config.yaml
n_layer: 8
d_model: 640
n_head: 8
n_kv_head: 8
head_dim: 128
d_mlp: 960
vocab_size: 31586
activation: "geglu"
norm: "rmsnorm"
norm_place: "pre"
norm_eps: 1e-05
positions: "rope"
rope_base: 648000.0
rope_fraction: 0.5
qk_norm: true
attn_scale: 0.0931
bias: "all"
tie_embeddings: "early"
parallel_block: false
extras: ["local attention windows", "gated attention", "exclusive self-attention", "value embeddings", "hashed n-gram embeddings", "an embedding shortcut", "learned residual scales", "weighted sums over earlier layers", "capped logits"]
init: "orth"
init_std_qkv: 0.0184
init_std_o: 0.0
init_std_up: 0.0184
init_std_down: 0.0
optimizer: "adamw"
lr: 0.00109
beta1: 0.9
beta2: 0.98
weight_decay: 0.12
lr_head: 0.012
warmup_steps: 415
schedule: "wsd"
decay_fraction: 1.0
decay_shape: "linear"
final_lr_fraction: 0.0
batch_tokens: 262144
seq_len: 1024
doc_mask: true
train_tokens: 1742000000
steps: 6646
dataset: "wikipedia_en"
Each number is 128 + 32 x the weight over its row's rms, rounded and kept within 0 to 255. Layers, rows and columns count from 0. Numbers have three digits each. The size before them is the row's rms in percent of the matrix's.

# k: layer 4 attention key, 1024x640, rms 0.0388, rows 709-767, columns 480-559
# q: layer 4 attention query, 1024x640, rms 0.0393, rows 710-767, columns 480-559
# v: layer 4 attention value, 1024x640, rms 0.0382, rows 640-662, columns 480-559
# o: layer 4 attention output (transposed), 1024x640, rms 0.0363, rows 640-662, columns 480-559
k709 079:185119093154185136129146109125136095086140115126138111100132166125120143105116106129128106150200154177107123094149103128148131125153133084127109196138127119076121148056073105147184095104095119137161171110115105095157119176129081145129124116
q710 084:116151126120100112134129106090156146135125114152157138105144140163110129115136111149143142133160167174114126132122145103114130078126079154128104136133111086082165080126132168097153105138116166096130117170171168046143151134145106143122138154
k710 081:146076099123119123114161174152193103120145148116149138156172144162137132159104125113196134131100084138107097164161169140124141129114156131135184134108173105108143115106103117165113103136134127093155133146174124183145058121155087145165096115
q711 086:109109203159159169104143088132142143124134118103126098093153164086091142125117163107120140098132170172150115079126152096135148116148085158092148103143085118164125122130077113160068189156119129111166145100106112159122152129171149105147137124
k711 084:126105125152203144147185075181139184153170107166159164149123199123139107163136126153183139115161125115115175165075079098139117131095158148070120107070176172101132097138175119110127137108086066094118142139138096125125088096087155127112124085
q712 091:094180124135133148124115154064125069095102120117075122117114113159204160079153106154110123174137175158130095123066098068132164167162161165109111119073127178153086137103126110167117095067128132110137132153113175104170063173114130116135061086
k712 083:127119173114126164098124142164133092140113123144109146089093120123155120157133137158123136088143123099077102188118152107113076104151140143098098149093121064128126120204114140161187208139181083128120149084167116153145128129142132094104122166
q713 082:174169167169138173086142093137153066154176138129161177170146121161092067131124117134170140108151120092131131107082168084157118154129143139116135185071089165098114145089152135152114203146159091142134128123115121135161169138105112130132098186
k713 075:137121134135132099156091135134115193112121133147137065153099121147142135074179102059095086103128151113128189096114129172032138160152121073073119145121162095145152130116087105087151109077156125155128119034129122121118120116111112109085113055
q714 080:107138113137153126146122113141133124117127128106146107128127149056077058122069086118134126149173185125109152137100143120169160139121117111121164158093131061098152111137120162120135119175144180134090160188118112042126144034182222101085167093
k714 078:088137154129128119122112096075163122116147050116168104161139122137166101125157135141158129159114091079139137076131108121059112112133149143087137078123136143146130110132147143128118163065108095163124071079115132124179098077126162122184120052
q715 087:158129145175103134187151125107126183107090163110115158105140139112122152134164163133144113147194097148162143055082096125120134171127091111211102054139100137213140165135074055147136113125079048104114070192099131141147094099101185095148122121
k715 081:120122124140124118139111129140138129189103118165120178108183152150164194124136132112087127168110129088094135134151112137142137120177070164035140154105149098092102121129096166100131177118133165133110092117133126094146109143097152128159202159
q716 081:191156077140198171107065097174162112133161118138130172139113109150111098130178154071131171074067105095163147131063117108079149113096156121166113106158100123073112091071145120136209153096141116128084150067177167065119122178057108098127186166
k716 079:124173146161173099208109202108110161118071081159112111154102168109099142086124179121167092134193173188114123092158118172143117183085131111068192106141109130187125183153099139124129136139125129152147131188128161127189143131177145089165137132
q717 082:141117064124089144162130138153143139116134129043126157129106105112132100183104107108151149131079144063160180090137161108081093147122204091143098099120157181079147134125105128107193133057119098157120098231158143158104072134112142132123155137
k717 079:117140115138127145155092146172141111113094147123115110158165153134121185132176165189146148120146116145106112104160178071104102099149116154082133161175115043067111144080081145154126110137139133174125156132167106147170146165163113081163116134
q718 080:115143147106123137132110145130139163151083151154164145116116109146128137112126127102093146178165128154155114102101106116098083101097146150167111112094109092125183122108155204111133148104091137131107127107137187087203132180090081107156108108
k718 079:097132129106144157079155139137146068048081142114133132131178146126141141082136133184166154139155133119140133120154097127092120112139161158151122179109164149133160141173119097139138095161208172120092152199125100104147160110179114074091077148
q719 081:081113093115128161111137116133132149132202146135144127068087112160093189149160136170108073147120112112125093173037150089144115147150138166152125089142154180168097124099163123187096160110114136148150119114164157106093101123084083102091083173
k719 076:072148125087174124062081154185141169116128115120129132107116150132095067108117193116178155142158166161132156123107095112111171126092127139142142212083123154072117090128107177148089138168126099109158124098110130137123100093160112111104097109
q720 082:116105116074055145137150055151138089129090099052166135115121109155061032152131149056108127072079142150120165156130224124113142129151107145120079132136103159132115127115098123114115129094110153099122084145097157113099091166120062160098183149
k720 080:160158070147131114143092160125173143143163176156173190164120150154165115091138106097131095150161155156125125132088122135102114195139148120235103189160178138090152125113131091096123093114108155130109132115163144145135131149179103132150166077
q721 084:163090137122128117120102110115103115154145107160128170181211113064048128065140043087143107154111104069104110107150098172102130085133107136088133119165119121096140096078164100135159162140096087057080117204172139194092123153058117110137172124
k721 083:130212137106072158108130134122127108113057155150144107168106130117127134128112136124138172135091131107086134079156148106088117174117147158159157111107089063161152112151115109088108146133179174157094123094131103099163158155081118161128113197
q722 084:089116145114193086148108159110098149174149111146101141145146174095169163139118104147121142154101138115094152110162043143107137134078159097125106070150097142117130104118132082136201104111128147066170166184137060171120143080092088119075153126
k722 079:116129155142085134073049131120093074118063139084109136113123153065086154172124092097101086180086148122099118140086136145151155114116090135112159153134118026206141149142186092149126111157090122111105136128135171091152166177169156139100109123
q723 092:093078140118044153143108115163135151118094114089119094111118165104145201125127111142087121122111114171124099134194098127162135077152106159104146178154135152175097097090114042143115089108141143074135101123144169177122056128116142113077114114
k723 084:193128091117101139202089153108142089132167168134080194160175076163133125136116139148131156150141144134152175112077135144074117121134149123165111102137109138141082117140106117129155099127093175195125150113189092110148148164051131136158090152
q724 083:121123082132137172099080106121112070111119177108195107118098110166098130165141086124089165120138112133114098148149147105118108070125108126167143148142121143068166123104165108060153149079097064093095075083187186090126158186100134073090125159
k724 080:188173127099128163143140137152115120097115083100107136169156067113106208141154148105141099053172153122145154104174135140128129114122151075137116126136131190100115070113139142136124044157116165144117088163124113143134092139156074098116124114
q725 083:071183114093116152111164161094135148069076099170129111135100111091146228141135139084143165178177154159180164091153108182163175070125147162125102142149143165168172097132095152095101118128135111105137101138155110126152131151107092144165151107
k725 079:168090120117161112148134154138128126111118113104092145158198106144178116101124085148101148111117109083163167140124110173120133145192129118129185118130087124116106100084166125116177132130130146110137106128127100133127131142088150082148105147
q726 082:135164031129118154151158113076137058124191132101137141102124121167093109162091113113165140157096134095136141094179106115107067113114143127198078159099124118073139128130101130134201122134092094174141134139089155042123144130114134192128100154
k726 079:141127119076143100114098208143141104102093175085178066140122125095138118151170101141143130067086128124138171154087142106100159087117113100141110149116186139091162165079114165221069110155132182109114124158148129162132195165181077135086134147
q727 079:129087129142109159134095141145081145088172139100103131187153094099091155111169101118141140175161136101073160127098114114087096168148130124119085139146158087084189187118114127096165122136114061121129163161186150138128100107111137160061088101
k727 077:142149145109127167119143184141109089156098183100165090029092089121174172160088160135138147138128128158108076154147142067158107129176152113102130130130063153150117117140155123173166141203109174158145128095108127093191147140127043195153112120
q728 083:109166117121162129109150150158119136129067133100155107141112203127110070117069140118046097132120179136111133137102079136085180155119154107114111184101089120102153146099205072143156146130115128150186111102175173101150163170137161112158104127
k728 083:138123196148135075131211098093140084078120080152112154090104071156132148094121164147126150149138166195162075184200109145106117116100085122102167093106099149162103153146101108161153146152127125133066160129046093120122112146143129113153091167
q729 081:095129116105148177124092072085095031142115127109120176131124130122108081083172176152135170143047154134180033136069155105102136103095140148137159108192219120060148154132133130155120131102121173108091119116117188127104156186103136138146146099
k729 079:105102110107113093079186170126093151110103128157134084157116162153146164067083123071163148077217136195128183124157128095151127143169146127118116133079135116132110137118170141097167094126131077159146144114146085094120178105168189117072135143
q730 082:113127122121139126178167114155112127115096106143102144127152125086126071087095182118102113142099130137138119154150129155158097115113074084096149048087089194151145135159141123067149094115155156123162112104111117096128137137113176135128148051
k730 092:116123149165165093125093137147090125151138118101128117100108121155062181082153104118083094116106117162076126135079140138098135137138153093158111132162093054201097152178114110113187104146130123136108148170083177101116067161113125160073139118
q731 079:089147109149135150107127100114151117103138108108135175122122144152125089098144141078067107105078109160117120155065104106060120116145139181120152074117117163146050151136121138144117204152138154130148167143102098145175121153161170075121121122
k731 079:101085111159165125148120101127093123171075055105144093110160120171068137145116166158093146098142140051133177115136134161107113098145155122100092140093124118114126139108119124131156094104135086119098153112085156056129102107100139147052111174
q732 087:082124100114123104199141116107088144102086093141166204098105186075171148152078118119067123066085130117135170124158079146083121104139095099091200082141133130163160106186142112162104112127142151152128182074173088133097111142187169124166106144
k732 076:129115130172125110072144162198188150179091110133094099117192154176180168137162095132161126138146145135170129080106175154162189134154157127150099181137141110115147155121139109078146104099111091175167094180115159149125160158113187079111174130
q733 082:136127137121115137133197091100115135116145097089132139086165126068085158137152142172140158143115166143163094124153145144136166117072081046165169088148114084158167130099079098149114074067058119144057118200091118113095100107094171144128155130
k733 078:117110164118175133136065099114161123182127087135101137133143186077097145087166080086174071135083109093071104105079173098131089161154125158060163146112178136142141140117134127087118142146121098120128179110145133111155156143181142173164221125
q734 080:110208083118106131143086184084101117150183158168061154170132119107148113154148073156096115157147162123132143138119120137097154113122155127158100174170111067102160100066115050117160076092130216153116141181145117101130168115106125169107096151
k734 078:098103148106132116140141193165101114154093121099160113082109147099085067087104154074112163118058127147107149166136139116115061130116093134112134115137176132122116152145113161167137119173170126144168109109105134134108146123192157158124118144
q735 078:148186181129195160124175141140094104123086137141159126132123157102067195131209163125109163122073174114156041103154185187042142131095108135191188091155100139121148153099127105068119180103059110100112143121138142168104134117100110178159150112
k735 075:200103083158190155132105153122175164119082163135146103109184107159138190112118104086135075107213121145134173113152137095150080147135158126136180091076154195114069148158153138079142061159111139152159151160156117147168174199093115083152157082
q736 082:088131146111133111133112164161104121159119141114182132153085136121141133157183174141105172132139127115176237087156152155150091140092126059133127113147179141111148135177117128123058092060154102112083112129107137103113111147106113118121147146
k736 078:149117116172124115102102095131117142082135086153080155099105120100142171075122159144115106109128142166138083138101076078157150123114113164069090167145095165162079151083159104177168123146109109135169145092133127077160104125190199105141127055
q737 088:143176095030154140091159112114132104125107188154091107152115174151196122146187158117175154153110129136112143146121155117143151150123066140111095147128104193103166142166125072126123092123123156163136035112120160139119166184096016145104135131
k737 083:130120055141152140110110182125122128123119114100119155151150126119127074112110118132104067118118102131122121169180145153122131131156086098167131132154145116061158154071111142219116139074165068155183138161150121120127100176167187184173080109
q738 079:081125105119072137092080171151117180195158140184121172154157097033147109101076079116180046128131095154143126147162119109178112158177130120139092115147160153160179086102119130150088097129165106144060061078145175168154140126097142201149106138
k738 074:120198165111139117119133163176112114105163121143112111122097214152093102156151167157141150191111144106092169099136130166096125113070173144167153089108112177131108130127120142165068143135117115091209095130086115121105108124132116095129145121
q739 080:102147086133081109094105090123142160096167134098122137106096099100095080142090117137111098125153177072109115109175118148116159116147158127229091149146165100127109118102083168133206116119108186205095161092139148148151146116192102178109118172
k739 077:094084163121171115148136176140132089085163095078148122125098094082107074155206112112200154148120104163127113147076097119156126157109145152082167147154110202131140127123148129147044127131109125093087074088136135132137163101160116130199178161
q740 083:149138142128158145122115133151106112093107095128168073121144142167154089120110118080172096180153127068109106194158152059204119104107083160101106113084110096166115122111109117142061139140210182095148109081170132180149118162118112091050082109
k740 077:094098122148124116132133142120082081160143125103163182142091146156064129153058131146116148110139054072127099154141109179116118047149153125188135111155093116156215133168151120112127136177114056116105148139129050035135132094114107141097086085
q741 080:108138113122104176205137121083113104086155145093120170108144084193147149170139150131186133062147175160098111152101162127080114107187083132136102138164194160102083118067129177187143082128114048136138116132095165090104133128179122126104109188
k741 078:159139074074095123112099204143147143116150151141176152090089067134144132095148052079200115094144130144130132077040098137151147181146136180166097136160113152076145111076084141096119204132153107153146113085172149181155129119167140133146199132
q742 079:093075135143095116178109121126104120133136092131152157130224156135181159128134162128109090135109077124185114104124086127117095148091153102099097147103175155137096157151192119145131125109083084093109098135134136144142080103080164056151162098
k742 077:174157087142155132211083121131086151107127136100085110179136106118077210098198155157089128049097177103141114087146160156097155173142151169064133123165047147146042121121122135101095149077122087173122165124133165134129131154194169153123122133
q743 083:103141130120124073086100109167126126131141061142127073103053139103078159110181109107073124112137144140123162131136114124178128100121141165190101101190112078123123114110143097089115117145119107168050179083175158136104097109107142151130118134
k743 078:171122142114123164120109114152125131062150073122131164101121137123119109107134106167163107189108130163117108089118173115165119104079163093093119111118156149139111077092138124130135191105180086092199082111111141121186106152126108076106098093
q744 080:081130104107129168131151073160142110118131171144132185101119132135131082092104166118100130130138167123176135101130158110153112093066144070123117190122150103124086146124119125135129121170112103121119105118139119149101126154112092151144150129
k744 083:152153102104118091201088169125164092091109152089145164161123114138133121112171099113145088108132154184113158086085151114132137151145099164108102137091130130118118144080094094111132109141162094141144083087122137080105117154159186164057148084
q745 086:151134130089103140097146150100162115140160124106101094154132109139182086121089179072140119089074122140183168145178095081128067153132093103066076094111139171084136105121179142151156093120101096173118131135132203133130198144114151165174119095
k745 079:143163119163106168200102123155159072180078186152162113102156140138075149120149108119131124129141074152115130145110157121082136150121131143183143116141157137149062173139104120136086148118193122104119132110108089152112110155072064110130135140
q746 085:120136107139129106117153097093145142107146094069111054137079161159112137140144125137086139137145127172193140123139135083137102078127177094166102175138118185097088127126065066112166052137139157128088136120185118088112099145135098099104192111
k746 080:169096126095087214138085092177091070143085173096098155105144087118085116114169157142133099133104133190190136173143163163138124139109126123100125121115177139131162139150149098175133150129139131156126150147125161153125139153124118154139055159
q747 085:143109162131118132154139134081107112115163147135118102151149113177151133118158201132194152120092113142067076158173136141124157135107056163092125077139118150074171118109122108116157139134117145114108124162166140147066146188107074163144079161
k747 080:167145061107161167112196071133141139168121141135166118116120130140119097068099116082119112125139164155141115159129137112094119134157141086133152100110093122139154139176084167085119101090177164118152120156125117110120157132147164132145121155
q748 077:103095147164087121076095112133163076091109126138138077134168153154153036083135084086126143142073114119085186101130167116116107106051158123098122165072132101160147163132090127069146064118132129102109150111178153152125122190111100089099165108
k748 076:160163126116115123215170114079171142164154107105145106145130110067086044134134193115074128135116146121082082168148144173075103174181163112131163115132107082161122091140119109072133128149149062186145154129110087147126079150122172174183100063
q749 082:160110098136146109152142107078136143134097152203061157151166115147156106077158097133128084083147128129135147177154129143065126129156189188084098133089168087153118120142112180117128138161180200132139130128112125090111127103127120083159157120
k749 077:082150194152169096136182119144096164149156155110167110068111143112152093189126174120135183129124109146116107109068127137154129099104094119132170133106122149095122126148150099157158168149074114098090175198086087131099118102146115195125121137
q750 080:142119143199179207114156123145124077121100092087104087088157153137079114140143137106149113153137209113182082104119163142114145053128156091187140171155116094111101132125143135136125107121047110140141158122121114192138138127129100147137125139
k750 078:128107141091120060116106124091139165179137135139179130127125140086150127096102096105131129116118103136071140150158065109151063150111080195114151098105134174055134110144145142145083149174127143068102202124123127124108131143188053111111184101
q751 085:144111152101105113108126095121176105171133152139112118129097121149131166130151073147120142128134168085128172137181140203078143165098140136113134132137158164080175139075197128107193073119135121104121142116148122165158183177089022085101115167
k751 083:089176168147103155166099141125121105040093141116113114166114088142126115133116121099141119088118180117144113096058092074103135078116146168164133117153102084122136092154169176078078120174154117171133099111177133127096139118174159115166163074
q752 081:155157179141115130127080123099165120138136163108108127151137117138118163088095168101096129090105155106046095144158135145115134103192141180119111093177108100143148139165140136140083197159076139141122113127089146136159213160134121127105093149
k752 078:126096154168143109128182119160152171136143108204141084083108081116107119143120114157113148193105122124193165134113124180088131157107120125103185197077147141104089096153096065088145105103129162127086151160079068104103106111098138084106153116
q753 082:013116097162146133198081151149088120137108094143073111084123155080106083084153113123056144142094165181118103144130055127140216097097120117089177144180164133135099128146149033195131112150093152099146157104117108124136111089175180122110079110
k753 077:162175120082110155085168093092127139143159119058097137126108147125164172132104056117137139089194103114123155117076130133166092084136158132211114101073115127118124094150126121105108183130102069112115144133163090146061136135132168107198135151
q754 078:092173071125107054125146112156090122131100096117172146094129089142058067141074060116123044102109099135151104114128121135154119137148130144209195112063115170155144152132115163102160162165153151166111133108116135113128120157129082116152150102
k754 086:155121092133164119140142132123088110131185107062126083133126099157028155063163121114081121130048137152101139142120159171055084125141128091134160115127104084096133096108153094112137087096144197114111117142141153057126204155098090121106109116
q755 083:107108147122196156068127131119096106157129158153102139190068148101117119127124069173155138204095130122148133161111163125172123200117149145169152134130061156093132073120156052197114083108151128103126109088160131125163141081120131112092074157
k755 078:141180108179128163147055131187089096127110133094113085087108118132139103175138149110095100114204112142131139105118089134095152149083141067104066098080155144147057145079145167213097204153110054147131116109120076135044127130136137126127118099
q756 079:199146150109095202112145108160100113160144094109119169129189104110105113100125120135114131098142134107148102173195163130115149094124091139085128132151144065153089119097163081124149179119112103082104125096176108201159145144063150099116170131
k756 080:098108148139132079196099147056065207120155112125166099136114154177072179134134169133088080074094108129134159109099125135175162110091159152201159113054084174146099100120142183098137129120099146142165175109128134122098116152137116114132104088
q757 087:129150129124123147164147199155094171092101088117142069070158100098048124185162137122162119135088104135151123149126119101097137129158113108147044095157134135141134082139123109131146158094094131144076101151097150139096108122127180162198149091
k757 086:073116104081130149091090100078132121148138069137094199104091117148108178044184155147136184165169099130113075160119116153133164145117112160148173145138137094141114208150180120129131123143120152093144150114141107132164146136124138099101138134
q758 082:120114137168099092167118106142146136120154107092184094124090147051129164138130103140133172091139134098096112060143100155104153053166167101151190117151180136132176141180132156146115125098092160130129172129114082115091104085231155130147079145
k758 078:150104134092101156138170052145115165111167110131123109137158122150197224145090104150116140108107142123145144156169133088146060094148128133168120118103107114095128069122149117117181131165108165122127150170115127156157135133106077069107145172
q759 084:128125120110134152134159144123181101120188165187078136170115160132079093142138192088180128147133110173102152136102138166191138083129057170066124143127088150156144149131106116142120099188167075141130158117113120129131164115150113133168123118
k759 082:175197151079076101131105094081135090148111180123192140157145142095112041105104076131068135164092146107077147119115125097133134148140087078153124062145117086168102156145078144089106128135149086145137106135134100135095159118051195140159130140
q760 087:083052077123047114163103131079165138130111149139098124141145114135193134131136097090053148119180116139127111163148130091147163100179163132119197117106082159101146131122140119099100155085090114096153112179123123158065104149084152090119147103
k760 084:197211085084078184118126101137117167127119051127099094153145160149106142190111101135122143176123134128083116089103167163093129115151159130128098218128154076169098105115120096060139099116129186163170153163104121143119101125136101132093061207
q761 076:148149154164136202114206148125110094137064107143177176131113205138130077149111161145113115148132163084133110152149191156137175120150113152085170094126126111120137100127151112123105097140076164086180132126101157130103192131198138114096120064
k761 079:154115112131107100136134119133114160105210146105188104144159097074136156073096067121125099107127125173103136097105121135080115146142119059205142158126111097077060149088066099100173207166107095145105167184100112124079136121103123169062132095
q762 085:146119124156145088144130159107081163168217122118147138160172100167113102156103090160133139145168172151085099157090134168132131113188122127147095124139083117149140161140105159156155132188154129142164087118141101139084134075174078133122100139
k762 081:133137121056112139048144144112120117114184163169179119104058107129124200134120152125159127139072148135142138109156176115175171070120119086141109152127141180119105105100123131099082157107126074108106081141108155129099113126226158172119151106
q763 080:141140113118124146108176075141134120111154139115129109150139151193145121169094119140155074075129091072138086149151163165139157132163158121153160144129192218083116114098112128126131131137162134139101138160099057153108139155164068219120131186
k763 076:093101155159065102104112145109109137140145137073114135123097114087121103139175066114131148126106151166097102101040111171184133158132127141122167147195103077115166099148179122116132117080149216147129123137134223161089122107168138120119115094
q764 077:135131143082156122143108128184176122150112151181063106109145092188111132164130096120182094113120111127051118186127128132138151109122103155128109136169135172182151134089173172120136100087183223106117137159141102155114103141080114102116136104
k764 074:095138135093137084102155155131026152151134131155142172155056140090095085089113178165152133158086098142170097127148143108141144134144142166177143119106088088156139103161172130091133155096177130179174087172122187096160172103164156158152103152
q765 082:158099147125131129134157101125142184102126165069107074128126091159082121129141122135181146107128131087151086114217170163103143124118135077246160099150121161152119091086143119105225154054139161107106087125132084164048144135093100142110106156
k765 082:063110119155179143107074139116021081132110087113108123132090115103063091121181175076102094139091126128091099169066120115153144144047095145066091128147091117188104151168141143087078109129174180104140159115146212075118102085154145144126151128
q766 085:140111151148158117164197135102087144112129081078158142092188175155145116182038160132147098089116121117141140151175167141095117110120079095114130092130148059146158108151128142087111093109108154131095168111169053151094145146232125167140137145
k766 078:092124161166165090122078109131178134200143117102150107149104139121140098129182161093110110131086092101107065130128115124109178162124126132160128145119093174099114169103161098143012157125080074068145132153095190121092140150128167131099153132
q767 083:132133085114205138090149099129100095155134095097072133128116066118073085099100079156104084094069132111150097151108129070140116186129120098158187185127088132099071127102159131221161156156161102212100139087173122133133130132127131088093121154
k767 089:118165157133148098179096153096057111113135111118182118098094114123116126111158128068124115160130138157162170081098134129117127121089163154081082038127123169085213110128160157104099188109185112174167114043117149107170180156181141084188091080
v640 098:133141075123137105119123137123140098077137141154153094132124115121089106145097075124171125151142123116140090129102162114087144159100048141055070147146121102059144133110109100176137107150102184073118149135136094135110126124156139185094119059
o640 100:129134101204095106143137135086141083071098120160121131085138146077153097158124106123190151136122128131144146088092117121134136151165109103187120123160101124149101151127101169100131090182172085138143152106120083133120153108111152151130154164
v641 096:124095099147135098109115137158169171139166129179111165139154106172150111086156167175138108136149101120083124121148200118141090144118108147184136074117099155096115128055161104121111107165129117140153090085119157105175112096105139094141074143
o641 096:130135071152140104092146184153112155114071157168086126136095134168171153148146124142103136147125150188118114128065174159139113145164157108212115124140117043133160142131166118132102133049081116152133116084130153088120139076101146163190123165
v642 106:112114143157133148138156094171125110097115131097086132083157201130130112080148132107097183142084136141094147109115094149171105075135117105110122134117139121159110108135131104132102166116182184089149143125079172102155096161186136116180141101
o642 105:130106171091145056094120089153106167145072129129128138121120136166124143138097126160177124165094144086136111161144130143088191217150161140090115123123114103101161150158114120142122152088151164032154129106136134160077091163122142160149154141
v643 115:098211131114138083128120138109091087088122163095107117150144152115139125095159098109105144129102120149107083129141157141112141152084058075118137146115144087123139153147090103113107078162151167160104164124145094143123151095151113095101093126
o643 112:096117138151100115167129080154168112109191196146097120112132157097134104062090085114039177120083073094119099114146042153071173182136168184088141104154104085151131100072119071154130129108141162139161139102140139171112056062099137143126087118
v644 103:163089148087128196106115140244135110126065163150129089175160177143194206117140104149229124122186129148129168138140171085112095072091165150104171182137123153142173134144174171149161081147141122119206152116125146109167155130126107128081072201
o644 101:166148185140101179142151141163124136179166134127100141163077092086122186063197127105123118112164156104110138066097093100161167075154192044126171150136098116137089156151090137140121116159143118093117140108148128118195137125086136095139174086
v645 100:141084119135143120162171107137139143071084153116127137107125110086087116129127078098135133095103095164135171121086120120160076142091136121051141122079139154126163103157150129112108142082156177126112102073174099160115151164179086105138143162
o645 094:134138137129085163118144133157084161134073193140138080171110129114085101067130121165178130134105175068154188152147155126111117120120113092118139084130165065147158151091134162111121063132156101085118141143126101103065130219122148079149129091
v646 100:162043174109145133103178182151109110123173157074140100113158183072106131096128129099101170130057163109083148082110089183096077141105181191143114118154131128089104139106088097109114135133151087107060124165064105124053104203048162180089098100
o646 097:183133097143115112089141117177096142089120094133130113190142141156152157140183130150168097123164136115083077117126179111127112140143173063090135114108156132075111130142151149129121106126086107110139069103060115118162095086158179152068096159
v647 091:115105130123133123159132160128155135145115106156148139139172145086123104134137145147154095123140144128091115137161133102122127082087129157113102094157103140148140140083103151153158121163094071143086150174152166127143116092126174144147147067
o647 090:162143129148129134082093154154094164109162121087126136134096144111185132161116094152181057114096102165184122156115167126154109133099171099179111121205102197094114099060127111168129177117081121146107112102144164151145159079063154103139102110
v648 100:077126189116123142162075105147139125115115090140104109098099127090213061147121172085114144147095077186101128115098155078155108076108148139066196070129181096167127175156097111110169114202150137136128131045071164100112095114079059113166099156
o648 095:120103172109123109155100072122158146134177171116128181128108153097068132093115112097126132127136131121102178145100107135151130130118113114158123138121098049059143130153115087182123149085081139078136133111134122147122141106108140129147129149
v649 085:123136130124107071148143146119033126057185124084149113141151116193158107147114144057074098136120126111151171100155131146099108100121146176133132101165144129172156100076191122207119115156231075146161067079080055132047142163169116192141090117
o649 086:099163108177128143161111062112154170075151072160087152095181133108103131145163109105110149215130166122049086099178089130145170102144119126152120071110127130192152099108103158091089083090075089166160156107165118052131130122142124223104098170
v650 094:109111155098134147098090071149115102152148120107119131133142142105137153147150171146097198132110159145137108138139109109127134116133172099136089144095114139143138061143142173111083135141147102134185099039162167085127131133189159071139118169
o650 097:110119117072180143084101148058156143188149135131107131133132147114096160158169136177183105155155109152151122184126184174164135106116097153076123086169130177157113141186159107108209188210104153111077134104151138151124130181109088158176134102
v651 099:102124079134111088095102132064118151160118140099112123127078123175086126140118137086098139107109117178101173108157194137156134113111089120138107130146086146117140148148099115094158087149102149159169107156132133052132149141108112114146099150
o651 100:186116130105118099063066118116115179146115133088107174095113110093120134098107165102113114096085085129108148112135135112180085093143196083146139141107104150177163096109094116104166185093129125120122090143114151117144117151164143113130113109
v652 101:100146100188114125115128124137070117092109158084125109128104105120128136109107125105099128084103077164132155138115160143121145112154154166150103144105202138189167142136097160086156129120109097130131145124159167107148162138169183118109097151
o652 098:113105123132132073167083130092123135160106183183106140098169090140158071087082177114128088080142141099116130118155145145113100131098139117109112121093103076158157129104116138164143149121143106119115122206104145100109084200188183086105112075
v653 095:098158128094113098131082180168165174115147103167129070083124143145106154130129083182147093189151156147078128114136123138140186134142092098116053149158139103088080153123090084111119145097161150111148191164099175105082144177098145115080101116
o653 094:114113138159123148176174104159156163156116148173198107113114159179136129134103129137083094079145127142067116115164152110138139162089108197051128203095105124121154144147070144170141122113194144131141084097111074118152120091168137149150101115
v654 095:121086089094119158132104119121123139167140087157116113124096138116084143128116149070141127125086145155170144153140159085169160169145126073132128131107084124111142099099078101149091092163125188088115078148089127059119153132177133140125105107
o654 096:136173089123154113139113144076150085142142124152115123101153173097077125126103137095113157173127146120089104119149102114093116123178083187059136124095133051153096139141100189126158152180124106085151102113123098105100126082153110132128135117
v655 096:125047132117133102124122092142185111126106119190148094110183162148184142176137164187148121129127111094126136061138088118114101109080140113158123132098194116122136156110123129161154111102111057135055112138075112143110110102145153103143178123
o655 093:183188118156138124155154160173097074101150138141123121103056119058093145189135084133200101125115166148127130131126141144139112118110138114240111142106111164095128117149163156163091100084143160163152150111140131130100167126124139144141173110
v656 097:172158176102123144126139135148091155137162119113149086096097141110114146150093159130120116130094095123167144149053098139115164105101138201107143128106115168146147098126121181094156131154117176122191133077056137157157174098152078143135169087
o656 093:117130112072154128176130130083109187160111144164137073113176156104124125130134086171085139142132117072166157123097167110164086083109123133086128141161124133136086069109114106109126107159106111135153115113083146107079112159127136117112090139
v657 110:086146125146177119098209151145062099131099131075095111143100082123087148169134151146144138098064134100187169182118096073146098169190101147085153089104132123136152141202122124141106078186123191104070146073158103105120144113112059095121079096
o657 108:127056131078123140116095078109138103175095180159074137118171113179096074137124210155097169119127108161126155221103122173102084102137149139107123136155100136066124114141135085164151149082115168141068141145150153152134081123094068084144107100
v658 107:180215104140126102141127121085120128077115113105161091128138160101132108101051114112146112167119142106226181155139121154089114104160158107147078129107154101120125152140129097097164157183121145159151146131092113139108155126126145110123113149
o658 105:166137115160102096123152146090128158136093042144071139102174150160129107153104147121080111133191140107091117141178137103160124141109056150158113081029137144157168066135162132123126076165084099138171154174069103106107142139154158118103084152
v659 097:113092109101134141100151128122084105162136091177106085151179100140135168173108144149121156140171142120150155131164110132088143140174191162087197175104059158150136105147173064177150091097104121169108118132157119131115143080129126129152109172
o659 094:100163143152139177156178107106101118153171188115090083147110029141120126034143165124143068143167192101102135129190140139095128076108090129088125089142150131190152121112197158165098095159106152202147155172135122118157144128149142088143100150
v660 090:100141138115157149088105154151086087116077131121096099140112101170098110157162102111155092123153110137136128197110191050100090152130165187144179179148108108114093150123101127125106144153107079130086107105132189086155133089167114222092141156
o660 087:083083131123130167116112133160095130195117190149149093162129069151111082103172153127088143137151184157127169139115146151145054125130105133170155184139122111113102106064105135164159140139107106140103110161106209137091146095078102193117110083
v661 095:096133136129135097128128161130151128182144121138118203116155092162183184075104091166155056118158132163110166122118070129173037159199131180124158085147153139082128128106105156092109134128129140113094122145165138118162138155104134077090125116
o661 087:100136062060159123182061144084125082213108116129125134167144112154124129163182145131109073110139130137141136215107137091206115130181118123151192151165100149050083137179196066156177152136101154115129144102131134166133115175116070112126128104
v662 093:153049149156154131127077085185133164150101182145049140114159107139117128106156098167182121120168188126106064144116118150132160125061123107115235101107106117127138154124095156199101107130160092064152111189153121118156078121091140162098118117
o662 096:121136154146103141152145124230084108167062190111185137174091122155149030099183083141114096135092191117154146116156112141139136129085140020205143120140110092141167145089105127177141090072145198150114109119164113121125111120120130135114122106